Each number is 500 + 40 x the weight over its row's rms, rounded and kept within 0 to 999. Layers, rows and columns count from 0. Numbers have three digits each. The size before them is the row's rms in percent of the matrix's.

# q: layer 4 attention query, 192x96, rms 0.128, rows 36-49, columns 0-95
# k: layer 4 attention key, 192x96, rms 0.12, rows 36-49, columns 0-95
q36 092:504463534510467539471471451570471465453445543506509561591401536421491490525512512494499450457453495490532496532523454426420505446486526582501503451509450459459433533562404499492508468510474518485507474523525537488526527513495507465516494512532543489508463445580591492545545543492487464488
k36 090:493496468515496498524455552552472496509470488531504574507495556448499506544467511448527484430484495462479486563533535515480490520427544542492484510502528486483475562492432565552529559586472500523474501595549459528557480567488566489413495458533524497510458519568455514520591498494426483419
q37 108:521537518487466486543449455490508529521412482546515514492506484476480454511537492434488397452469507552507491466541483473459526475540512522467460433531437490439544509433462501531480421553447520576565484452483513552497528472400521506505452501492542446538548524544479479552569532582532504521
k37 103:467419444488497502505515509497493518527489523537526532561461478449541505525532485454527439471533468504583475441562505468427436526510497540496446445372490490565535490487398528560488566510556530513584540496495486485499472517479486504468516530514546542485511456579488480493535539468454473440
q38 097:432489528522472519509473494467481391463535572514571471432545488494527498521484449485552487560532554477496518531510505450542524486421493448465535494519459504487482595559472519465540482589473468460492509470520450479502478534473518529530479544406502486486539491583521475555468536478446589536
k38 095:578499516553543504518452534525528495482512607446498555486542504406535582479517518451544445458448589457421504502520443523522526503475520551487488506515480556477479615447528530477535507548398475453510522467528516530499466535534513472508518471458489464475491478509512495510525539462462553473
q39 098:587510508490396494458493543458509525526524497477505490476493550552485574481529560530523430458450485439550454473450517487490549491485484442505504525533530563490495522506467536481468461601477509497524500552578481553475475577523574503535463480515457510552530529506485516537448388491487545443
k39 107:500505545425495501553526495480540465490492461470553455544492552483494512505455547480523469527475493464485462482505494478541541521514555496507478558516378447535515523481478455435482456539522505562448434484546488420485531459544500487619436451414562503525534451502555424531483498503484494465
q40 111:417446505482519512510470386551529457511483501466490500519437524562522514470486487518492490474462545567549507580507474415516488540446518543496492476460497448482488575446504491443479478454493550448523589485504540486509507562504559429571530551498521490551530533511516494557532517413461528536
k40 099:489507510462482554511495515566514515538430507475511564501568455468499499538522597525491456446481542468527539522467496487526547438462515478411504450519504524477531542474522476552472514521515544460508560560520482533531544564447604526448493442502494500527501566507497536555590486425461538567
q41 102:527548535491475524550507470498560583444525556508454552522496561500507418532447587471464463505448499473481525538445551501525467471514535510460458507461539584501584406539461504524486498538503504526500553495504440463498465507589535518420556547538496468485470528520523485467517471467568472535
k41 116:533486561424479499557509412517566458499577529561455495530518534569499494555484568495489511465563455472526457536548559490496519527404501509491524415551560494530498540460538455536524508512539578443466501518468513451524545455456523434515541456536487528536497529553508461474526505529532502543
q42 096:476461475528498447440506474566494520447545434516461410504460453493448494447460537593495528536465498497503498474408384531510482409542490495439504455486476428485478557428473476515484498435491534457473537533553490494466470532538478498546524465466450557448495508486502485540493475466469510529
k42 101:490526574493558519503516492487488566469478446516540480495584480486458587468515514595545528526437559469531528474492489438504587481453516427447469513473582526465506510561478511499459512550501600565470499502515455528502467474552509478439460458472491506463559526492481564487472508458529556480
q43 100:500418508541520493468539510514458524540528450509470473509474547584513553533533512531448468528509489527525585532451534452389524501543483447594447502530572514496490565540547535518569438510459512408512489447502528531492499498518560441499489552540490524482473461488501555511469426483542485508
k43 104:423540557481512484489496585560473600456501487461499501509529476436504508473473528478473456476510475466536485427464475489483530462539545458562528494476521484559525481513525547500494490444463487419461408453498433495466497482552496540550451476461440458459431506464424584520479485484552491543
q44 097:530518543576466460529482497494414525498476463456512503469506446548490458498502517493500480560503526498494498535489450490477555524490538525498435562524512460458511571422563545471533467504466477385504584413499444519429482535492470468452475550453528552495464586504488490549523517538570543504
k44 092:509481521522481481561476461512553647533463563458487495429466462458487533542445548518493477492520485464557522528531494407463513497488533501529434541512471523508519531557554510457446465520440515442489495510435481414479443502551497552474446454506489475487510523597487524525515536458461465505
q45 100:527459454532503485452535537470462536522544500537419494516496511513522479544541511517497420523466544528449518504483463528518501499520520551526576541548491472469484504541491505464477553515515416398477466508467501493459455487488475405553447515533511491500469602514502470527466561568570425402
k45 096:522423503471486490453531470514463492510448505553484505474439535520533503523549576510516516495489511507474533533479369551564505513466474568449590590477554512539510478598448504528467538477461487486479570594485470499472478515557457467534456523506474493499480521510465515529498536432503478435
q46 092:512464531518529521524493524464507536480528445493445560532526527554432408489599443456524378535471476511482567510466501482433501585481513481434483468554502545526495525526523413527539474537558506483533492493469498464461451529543522575461480483482454499524518487431447476517488518512436506512
k46 089:483481565476533442536491492551463516493520532608473492435431452496509479516571461397517418505500536557497460530488545553437493493457489532491514481542442454552520531513586511490476542512551559480473465488480533540513478509546483474511538504522454469487569514443443507503538566468416501496
q47 094:502482504485492586467480464510596552507481532541464423554514508469489421579427427501503482515473474524411504532465516476552370486514496461411539503480522515577472518507513480545529501440517511558448513512453478506539535493463432531513543487506469491449465445522504494474466505486476512520
k47 095:558487533503549470491509492461485483458512484546502456441493472505493568535557480582479416518513527522556487439469498495526479527467483505420528482480500579473470499577560475502520569474484560461451455394505491509527547479486484467523583554466527549470515547476479525450527489556604493536
q48 101:574566495498469432500504487533449527556532503507468447530536546500538464523542428535516440550523556498527486477506464478515465504455446418468466550517482454521577477485451494510404514488499459503512498566465407537530534511440496470531459479452518515532514578482554505481421492430474557482
k48 095:598458537474492489457559482527567567507493480515493485548496557478504507534551525538449507495441514478485474566503428507535483562535562508479520553503484568552521518450540490520427545483513469510574555449484452471494505571522506398564500494497549587501550495503556501489491549512528566496
q49 095:511477491426496489529513451526521561461510516424433535542476521381436502484499551491459504562491509429491455476483443460461473522458475432505497473461518510554396577512454467503524483584493537545549531528500516475452518492507475515467558435464470535476537537503547513472471464470439549500
k49 081:509544513493404541576548523490530511421529514471386537475462512475489548501533523424499476553495574525451477548494543504526512483553489483477449563413481454525511479518484509537539455505510549523503440521507535462485485529442536458500523477496435517496540510449450546477560448504468601467